Weights of a small GPT-style language model, trained from scratch on English Wikipedia.
Architecture: RMSNorm before each block, rotary positions, no biases in attention or MLP, tied embeddings.
Each number is 500 + 25 x the weight over its row's rms, rounded and kept within 0 to 999. Layers, rows and columns count from 0. Numbers have three digits each. The size before them is the row's rms in percent of the matrix's.

# layer 2 MLP gate, 832x320, rms 0.142, rows 785-831, columns 0-63
096:506524486478471539502505487473477499498518526520533495482483481487468487489494537487456450502521508473482488546520504475536501489504513462473487490539518520535523502520493501483473502519514507
103:509529460492499509491543458489513494533504510486443486490524487478537467476486511472477529470511484505454493549493526468489507511495492452484482494476486515466494513484487500494546474470532536
097:501494530531538495479510511542519502498535518459521513460518455505525553489496475486513469516488460493493521490533489498497480505504539476487465498468498509490525507498500551477464505528503545
102:547574500517529501487520448542491513509516519441508500500485494506491535546519536491516525468497478472475470518524534529489517533490436507492493491483474546482467459492489522512468452507495506
106:489489497521502575502565475471493511520490507504511473496458535514506521463521496504510533497539455477511499447485481536516478451518474493491509475538500528465520515504505531455550488517485475
095:532510526520481497486544542487566502480506485530486480492552467474490507501490487477493507534491518507496511487513475501517493518478504509516467520483481533491466527540543504467483497492489502
097:481491485496504521525470501484482509455453520448479484490516545523467487496485522434509468480500488524468481473436443524497515497478523479484481517492477512475492472452516512519498503507471445
107:494480472489515504477470526467532465513515454479492472510516521506485500519471455478475477525560499481521508533503506480459471510540454505485524514524540532499542557502519507502502504501513454
098:543480488466444531549495533558507447481475515491484483457515513466532526520482494513490481547521450530469497521479481513512514495506491470488457511497469497537506529498468475470503529516539516
103:525495548504522528477502459460481501485472481507524497492480481470468478489499510527519488496478478475509474491512467549439511536533502496535540501481524484453418483474484517492466512525458479
104:519515457499551491480492500481500502509459560503488499503480525564480411555500472504486482455474502454502494499521485450525486496477543539499530533496462476511513567485495491528497507495505529
098:540509508525500502481449506500507506467465503499519453477477500525474503523525465487480515475473512490497473517495522460450499501463475527499512435494479518512460465501532535503499537501536523
100:471497491478505494495491460467457537487510494490516496505488461530511507522480488508488525507515495503531517516509497507486509468552453510512513498504461469487487531530485498508466503459478507
094:508485513491480522506520486540493526501482483472522491524507479527482562537509532493474475497515476489543494524571524510512512494491539443512469456495519447485495514463508515524535532453485474
094:495509521518495472497482526538453479487442515457514473469496519537476496489515493544532461536528501528556508548502484489487499470495478514528501558446481460508473548508478489519500457478510491
100:512494491494496473502472529471472541530518496494537526483468540483490494499492505506509461463486510503470487490484540522485506530545499541511518456475504497507546463481543544488517501486525490
097:483452509432503495508473531505490431500542519475527545512496547529491457538435494478499489481494510501533488516508480512462531510489504474502446569510523502489504481502517502501494502478482496
101:536477473483498475543469535539523460488524485512519518479511543515480481508483505495492529488530508458529468473491527539555500526494453530465486504511511460507506544509527512483536529533488471
100:490483527495517517499451504502466506503448500521473457505536497507521463510525504494528513486523455484528489532504506478479506469518500529551506500467471493518513513493533487495477501509504504
100:499508463492476446499479506484449460472474489508511512468476508519526463532490502451530491526474527487481552513457482456500491470490467535495486526503491479502536506509500482518517504461524517
102:468496511488576530512504530481495550464486523477492512520511479505496523506499451516523535474499542515512487512463475503512511491512490486491464526514527486532522479496446515507515544489502503
094:470477490500478547514530480484513503513471507499499475486493443475476462481490494484506563562482505518506465463515529453504509476505472494556466528529496516490512520538490507496516504487525431
101:515492479468479475532491511532543561507538508522487539454481480485513472509511529536449505521472475523496477522550500538512515538464498514511558487471514508483468528501509514525526488483471514
108:494501518504534501473462528505465527558498521495538490472516497521531499481552513471527532507485472472518496518483526486510529487515465507496518530450497483542495499479466546494518494503492465
097:507466523506473472504490479542491494470472541496466478543518494478539527519494475509484558512512481523474463450531502518533542488524501505500485506498464547478489503491527508464466510488527463
095:475514497475495454540533450497516490496513459500456505529460500531461537497514458506477465518479515483499536508525483513518507516533486457479476484496490483525486484517501508507523494524459476
098:472444520511554523516508563489468489480494508515519488519444510467515470519500520511511514513458503476463489537479483497506518491499474482512477512520484509510514493503525510446531498470479528
103:501442529508503498496501531437485452516519517493474543484469485539464500524530518478483486534511506475473536517492464503527437474471483432516478508551490531515500488460499519518519494486488498
098:486472494497510489497460494506513522477518508465546486509481522489528532524478511489490539486535534532490571528460490514503499515490499487477551519511476527506488510483487484500495548498525553
097:485526506476464495525522484539493471488503494446512514520535507496476504503541506441481524575494487535470512468552498478459530535518475517552492506502518519528474522515496499525467497498489492
101:514510432506470521565475513473502480513458465486467473510485507471447479472523513485511516471511514524455476488513458522477460508516499500484516480501534485499510527516501484508523509460521506
096:482489536512505503489489486557517495494530518499496499513524505512467552465467486482489544517491480508529492545502493533481426534539503502480503490512525438529470531501574532500489532466496446
099:484527498481465481474472527529470486515489525486493482500443558494458432505525499452482469504537466494496491494526538511510483512446471481494549450500479490491472534468499518471495474532457476
099:517471459523478518472496503493527471526517570470424522486477518493508472531495465481489510486513573514509510510533487497467503475515505540476526520491481549496472540500542500486464524475487527
103:456492479493466498486518454504468491518518487553449488516495470513492506526498472532475463560500491478545493558490470499520488508489470507471483489520530493494495492484524489474476519512495584
104:503493501531484466519523523571503491562494518543471528534459523503504473550493488507497480525512522502490520501477493476499522489551497499518484444509455431494484542481498456500507500523506530
101:534573563503522494524476485483484508506528479430475489496456536481527524515487488511518513479477577494491502490496485468495483516510521477529520549493517486500499493499500514541513485499527557
096:457500508490510535477519498502486507506487474488484535441452528486492528484533517468507515496492487509506491486482490459471477453513488545528507489445504501502494531507548492479508441531508459
103:458499481532503537464531503464551507501534485483534473461491483487490508473515516504495527520517517514432518514491526496465476488570485513475498529534508522477482495447496555493481502472504492
096:494505508460507511531518545477488511484498502521450518512472521542515458536488504537507502420494482498469538540539493523536498503593512485456479526506508461492470488493495493510487495517450494
102:507517471451505468558533527486456473496485489528496511519470472492495491497528507461529519474435473484458521505460549534464479469457509496480487520515442523542522487515524528485477518525509488
104:482512532580493508512515495508534474517488513491523522546523533553507485501494467494514478495491519504500486504525478523492500453542512524483511466460483486478499487508528563447472505446487505
096:490501477488494504540505513447448543484509485482528546478480499499528498482489512529475521509522479510496494523467463476518475497529556510469531495472470472485471517534506550521538499516478482
101:562476470511540525518459500469527518506526475484486520483511500463543529456525546496484468525457494515481510527515495555511464514518506506462467544530506492476450509509443479505525543514504497
103:525523489490522528459494516492496499523494511540528484502495503509500483530464493485508509509482523552469464473493495483512502540474462521490528494525497532543458503525519501546529529495502521
096:471477487472486512514492461497528504498522484490522498463513497529490495507509526462462490503507549530496500498509454497490505559498500484516482485502513454495461510460466473532526476508466502
102:485496478476481482498538457487529519549528503485507525494496475449483485510524488485516526479516522485498462523542490505479496528473498492469523501479486484461486502484479533529464506468551517
# layer 2 MLP up, 832x320, rms 0.146, rows 785-831, columns 0-63
101:494492447484513448517499495496527525487496480474483506517546506501517546488481481524491496459479534497519522504495493530532457524499478497505475514518489518466472552503481491539452452481481509
099:470495488495511523528432488479501517539493509509508476486477547506488481494512505522509515533468481476540491476483474477533523485500458512543455497524515512519471523469507487452494500465497505
101:522516465506492491492477529509500488504525466470454481506514526496527526503460499450513474506541502511506475542495499504498460489522500519483495534504532470467551492486514503511520493467492493
093:559490550515479497539520512438495504555534516510548500486456489500497519492481467495486472537469515511480530490488506473555511457496445507495537505532521547510507508463499482494524550519509469
125:480492462499466542503538494439520546507462516452510485472492560512508550486524567496465522461526459502498527516487513511459445498493488509453510448479488496518522539453517466506530519465497499
100:523490517511482465510484524475515530506523509497495516436525498505507488471460523457473500487532473479492498469520502489538461460475524522508481493480491520515459524479555496482507468533520522
100:491502454468488470469497500488458496496520511480505532497489455507469539481490499481466488489488480520479489491513524523456526485476483492491489511541465501502482497557467493472518502491494509
101:482521521513498497485528516482504488467514492474458478523528500490518485472470528532516540520505524504512451514490461526471468489467483495477497470531493515492520504499510528491497508480484438
102:493560461479504532468496522489485515547502469459525491529481454488493492520506479524519507473486510535452485498492490492527509521532527478458505503530546505539496487537562496533509497505479449
106:474489460471457532534517491468507523500487492482479529500484532509499515482479516476478469507492493500544475509525498531506511536464561479474506490499497505466554546494510505497507484465550507
100:500526482469536500511518417519483496538472527477487491529511516483517489511516482476555511491488482489482507531514490519460503482474490500486478510496517495486465474514515548499541545524497500
098:541477547527458508506466519511478520532499497477487461521465546480523539513540478520462484465490508485503506482514501500462487548459447477478483510504504485521508549502530475508456545481520546
099:505479507526478505533507469524485518462512476495498542476525511476464488530494484506516537450483508496554491492506502472523498523528473502497474474464503517467528471545500504481463482521515488
095:517519499503506504501468464470526472535479523509483486487547511497466491499514538496563498514485514445515506504525492553527517481508493559459523516494495514481497540484514512479546497529521496
096:502485488486501490489522491475518531523481471523484488517461489528471503473478495461510533511529500481534546453553488485502512540540433525495464490492491474495503433501546507521477530507479492
100:499533491490501526502524456502471473552477463500492476502521540478517453506511500432436529499466533523535547483490467500511542500469481548460495503529474527513540496492489536493512536494481493
092:508520504517485471541533457514516442488489514506443476503447499496549497503525488494452496495533466528516513487479480541523504520473481447475499477505532502486521510532473500518486548479488457
099:478568496548510510497511461491526501525504543501507495474504479513510538521528481494547511511505514541508502510482508461472536508516513497491490448496505556516537507541480529449476507489553511
109:498527486504475505511513473491502491441526507541516471518523471457496473483486531526516466492502482511498514501513504492540494502503489454444502455506497504463492444506499509533510475429477506
104:510511533436496477487475491511493494494465472491547500528526492497489503494500492507489491491447499521453509534500503467511492526486425498499475494506554488478523530453559498480450463469513525
105:497520489520478478536523514440508530499475512496548463482489501528508492531528534518471518494477474470510480492516553457501491492485504525475521516504530530465499501520494486534520502483511520
096:479515480526519487429489480475514458502462491471445525537562513533531522450500507530472445498492478507493523504477554503483499490505489499486535504485519493553546544480488554461470460516483500
097:483480480523551531511505527482486495527479547511535491517537510513497494495502530487516502497524486511499520494463463447513554498495462497466482530486493507485491496477476471492494489456477512
105:500494541523523505488478506529490477497528491512475515477448509518473496455459486540503519490503524488512474480481510485487534508500502510504510469472474541561521540484520514470484500506468515
094:485547485464485502490533484527483475497495489526499492492510511448522510493480508520537501497503529517496533478497517508552474479512496492462498509484488506487482531529472482499481512480472511
092:507505487525526515480498487507495480476495480466533488510497523530504547480445473467521469475522470494457486496516505531497508480560535519474503479479493480530530550507488500518461513521518471
107:466505519501482493487474491513536517505488488420524518530463514488495501504477486499452487491500506489495476463491520503534509490543506530468481513480491463516552496509488514502507499551507543
105:506511511538478442490476496504464497501477499462459481511516524470465488483500508534528485553521509521454501519474510523462474466488503518498538487541515481505490500521494518526550501471531495
105:480474524484518478488476468488522504491495504472515501468463541456538509498515520482471514477515510466473560503459467524426460479522520477488535483498499466576494505478523492517501521470575504
106:472504458515490528476477532473521530503523488496504498534543455501463498442487522500487485554457497541546457512490503507496472538459523493460495505526517525497511541495502493500494463523509527
098:498522523459519465506474519486475495452519511503512507482503468459534538519503514537466500506501505476474537541494528509447532492481469461472484507487478524561510455442546522499525459554475447
098:519511437499494514487493462466511472512477519422448475460512458466538490531494481528508479504531548522487490507492539509493498494486492503491480446559489527448507448515467498489514527492476469
097:545498522507482511490508484515498473509493536541485524459492504530533524543509478487531525494492473509507475477519482520504452482486477499511500483452518479511485505544504511477507520495489525
102:457490448477511495528495525496548500486489432539514452467488498475480437534523493521494499480428477512512552508511522503529511521520537498507517529499494507504511504497510512516510539494472517
104:483490511531470500523488468557506519501498500532557521465495549481529485480497486543550501520553472485504478481491483487509513539497462513509515485534568487510549521522505473479511503457531535
099:503480477513532504452508456470499491502541469476511470494474495510500513514473534522537518524521469524484526460450508478502504515504479501488507469540495480468439479493491450502521490512496504
106:475472525512513452484468503514514473502518491542504509526492479501525466470487520539479527523495513515467467465489493527509545499484491518488516518535477493517528517516523481499525486469469575
092:511513491526494533491511504509504482484529504489542458503519517484467488546525491494472488494444493452474527533483504529499501480500505501425496482474503499449487511512492528523510491507518495
101:503484513473482497535533502516526509544500497487511457534495527467476476538491480544492509496456523494536500497498503495489499455504477518449521420471542478454489450482485479512537502505523524
099:494470445481504498503527515517489476494464437501512495517468500517517493491535545514514499461491500452463504521483455479545523520461520521460490506498512441503504505509500500487472494505492535
103:510455495544471499511498528500535520535495496524473519524535523440500527492478480508487477503484553525502527507531552461534480528536541476522514498501530486522508466507477493499511507453497477
116:498523503519486519500491492493541518556498497496509482457480494479520573525513493473482512549525511522531504476504491451481550512534495448487468491555550498516516505516511524496486493463515499
096:490513539489523491503476507471507470515501490504485483490545485506501546523515512531512502449470452535512482481516454481500518520478474460533533493523526506491511519450487475499472507483482535
100:475510478503527518500504459498531532520489497518503452529477501458526473485538500542502526520536523521475485497490488485468463546470498564457535509503495508530512495497557517500512472461508497
098:501488471526530470504518492551533560501497509501473505531504507475512503464517472472509534525460471480537517495503468448506504483552464487504520495493473505473507468502480476507496487486537520
096:500506461527478519484527486502529466501514476477536538515546539529465468478488479532472465519536521475512494528471481497532494527508515467516490520489530471494483479517534475505472492526530497
101:509472491528509505505436505511491500510524529474521512513508542490496551460510501500503538487503495496475466461465499498535493494480497499483519544514486500452525493515497473512504464480540495
# layer 2 MLP down (transposed), 832x320, rms 0.135, rows 785-831, columns 0-63
105:488504494487522524468518497495502546468518497508496498466514491520496513504491516513515551523460492501502524473504502449474509528506516514521491499484541512527520457515489549481505457504486488
105:502492484489490465468476446505501466499509510520505529480506488507554474480459479529501493504547508497518451490545511497481518489508551462499525507482476526499436459499484547516507560465528509
104:495513474519500494512480514494479448491503506504536515487495453527475465511482474552500502515503510516520520479549460522527500523520527508530485471482504535566508504486489515499466518537471524
094:489446433512501573499497500544471491482459530519462523539549503519512470482501524472529489499514527489488511538477483501574518513482510497531506507472493509517524526535492503505458518527493480
110:518491491485515526525479475479503509501527509501489507486535500518550487520536483480482452528522495452492445488498512532484496512525478476474550502577514463491496535504523491511466532511467481
100:454497535492518513493489494473473540516507530503509502494462500510500519488509475546469484499478480466519459479469510479536549474499510491503522498449465468489506508483497532499501507478523489
099:496555561509462513516508536467499508500460514481526471533489482513521469549479467503507508512469477498537511501476530539495530496478465449475446491540492514545543493533514474487450518494505495
105:480495531446493496474498517515509527541544520540521497473529486478511520479511536503488506492528527485461506499465557492535462491522472522506475552517519530483523581469495514513500453486509474
105:547469502476467500508506473522470511469496505471504503501519508500512499490531510526510487472501467480490487503482504513488463482524448520514504499476520464494524542476454461512484515481534517
100:550466518511494475501497485473522524476460495518493518487553522470483513491524525498474484510559484527481486470458527526440472483530440519515493528486526517536500514543520498527476477485492490
099:519470500518486513498482479536446521517475453495528546436498491511528542481471530530491508493494508478497482478512553509491512536507502499513463546509521489522494554531486537473507467504509488
098:490476467495518492459508454485514507505538505555530516497486454521486456515519468501530492502522517510483482521505535512503509485514492494491515482528470537480520503470495508507497461518497435
098:480527509531525538508512475514539501524499501499526478498479520493533513516490550473527501504498530502528489498462485487533459517512504505509444515483517489512474513468537499496494509493557501
097:487505512481532520452550551529453507496548463501503491490468516461537467449510480504472518508459528522520476486517533469480521461488508453482490481465503509486461469508494469500500489497417555
096:511514556507461507522492520471473441489492507471479506484544533478466501529514491554475472494470487484446490485504502491488504469500482508504507504479523551503495548477462532491494435490471523
097:516431486495472480490495445473523439487491552520506525487521493511485522428488506521522500550489529489510443500470524498523549494522500471507503489539534462508507502475502479513486543509518511
093:462465511489534498513473496537474505543540509487490546473525492551504513511455475533525468523480538479462473495524521534508476530517487486471511495510460489508472514495497534487505509546524497
102:493478488498509491474498526473489489499504487491500547466481480479456466505517490507496541461536539501499470515453476544522503499496510504505506461429472460481522512481548538515519519479505475
110:491479500469510462540467487472530483528490484518527500484496557488487471533485506516530539535490481475475540494479504486520471510537538506491491512490446519505502481546518481495471522475462464
103:525507519521513524487480500513472492523515556514525515508493444520528503472501511530488494452554499505530496467488488518484510488506517556458500478483493535515485492477500520482480463520506523
103:480499533489537532495497460516501447536528531512482515478531526513467493464505471490525469533510552496486509546459494484502454523497512495513484497481493496508495529471515525446473487537510502
104:508537455499512508540485502498499503508518456472536483504497495512538507523527480511467492492480506549490493486531510469464471479484523509521491522495521530500484500525470509500487508535474513
096:534505556524518496512453535522471565503531486484515507499493479461511488507544505495498534455503486511554509495513495483514481504520495507501508515485514478494527494509497522508520531533480551
106:501505496495570511479517526491520537501510479512478479529491545477487437500509531497534481517525464525505488463495474450499509512508496460484480484541546489498525529518465471489557510493510520
094:538472509543532532463476498493531493533532502459477537491490490536442542497509514517482499517480450477488519507507504493421517504492457514514528482473520534495512496463491531533508486572498468
092:504512474504509448502500505514442529518511517486486508532487473479504499484546512510470509496513489436527558472518486474499472502465470485542504460498462519477508460489519522451534457503444513
104:491439556519481513491512500464491505486504534526452517546524513482517438517536491503484471519500507503492542480547505543523461505498464495521486490474531488501478495508465541515513488477498483
104:517509498487474494455482511494493509467517517532530513463497480484533476516451510513487539513496498521526516478488506474494504549489513527533473466551488512495552514518515510450485504489474491
103:520506567531514477503543494498486513569459488497499512505490508508531500498501491484525488491518541506478503541496484508487533492536479520491461510505527455508502511494419521514507505526491478
105:484477543455476456482526517547485528509519515529506488571447478482515496484494489501470463539501492504504503488499522519521527490533527495512494505467494473511468470508516535477465504492495446
094:463486505570502509526480508533539507538501460517514444508507531528468458462479537459487527516514476462508479479483502527504455518475471522516492498505490458468505504510487479509520560490501522
093:514501501523484541535463468477438529523480498554482490519473491517492521485493473488507487475472442456493514503512439469507526492501511498483497509425479502527483539502505485470487462503528471
100:482460484511502535460472511522520526479522510487535479515536534505456460463500506527460459523479515506495482465504512474509526500525479529490535457487511526519503472512492492494482517480509490
097:512514482525495485468472459519479462500556544516525506508455513532533513509502522517485486529527512499494516508472510502526516497514458477508491490505478525513466485498486541532475500490516483
103:510503507504484539491481505514536488534479518480466466527461512520507469548506467496481531528529513517515545494484500533533482466509514498512490455504520529491503527541472519577534523520462474
102:525498483463472504530488516478486455467480521505519454487479505465484517490511499466483432537497524461508493485523505507480512541501562493458501492515493484497542501514535500424501525481493527
097:466523433475464523533514492501494502488486536557462500489516500497551503515480469501512538509496504507501558477496528499511549499530489456490506501552476532538512489495504510481499510503539499
096:505483485511512498506523458513433527504517494508498472500537489519502461484475467501546465532564486479532490501553477491507539536504515500522469528527501500480501491511538495517509489504507500
100:425525501520478512507479536507522467487557494507496491472514506529518488498495515468505499478510435527501508486525463496468520508515482511544555542561492502546516508486502504534492490498487468
097:504528476517446491501518466584546514524487511482497488497543506475525491500481501509468419521504477466500472485491507491518519501503526516519504510463477520492536479525534491466505510516507510
099:486502500500473457486498472481537496501518462461511477536531471488447508510520506517514467491510525505455497505521423506503499497532474469539509522431502489501499494486498489480521457512520491
109:461466495532486491471506505509429487521480507491489447465511516526493486477544463555468493456491507498484496524557510489513478507481466478454461498504473510496519541487531490514516498520498516
093:470485522488504479510525512559494503488481502519453497532502548532529511494495555524473488490488516475489500496564511501520497468478484506516529423520522487508520466495475495501532519487536525
101:479457502508510515479550520502481588502477479501497536518484539549466495482512493448494489495501498531545486531496466496497531482514510490564524499488484499517504484477515512526543494496480514
103:501466568493477514450487506495500478499532521539487475480499548486514524508498477512491452470515506522484519498534531502509460487499502503481446492429503487483522480531539527499516518474475505
096:512495490462516451506491514475469532525465473512474491471477487501501553498485502472457567469474501524501488456514507549513511481499497471526519511512498493547491523465518501508481485486497503
103:530520506500555512503540542499520483496500526525473475484492478516486498468500471463523482476519493502526446553482506488487481500502492482531542484537494500466505512506512478535470492530505478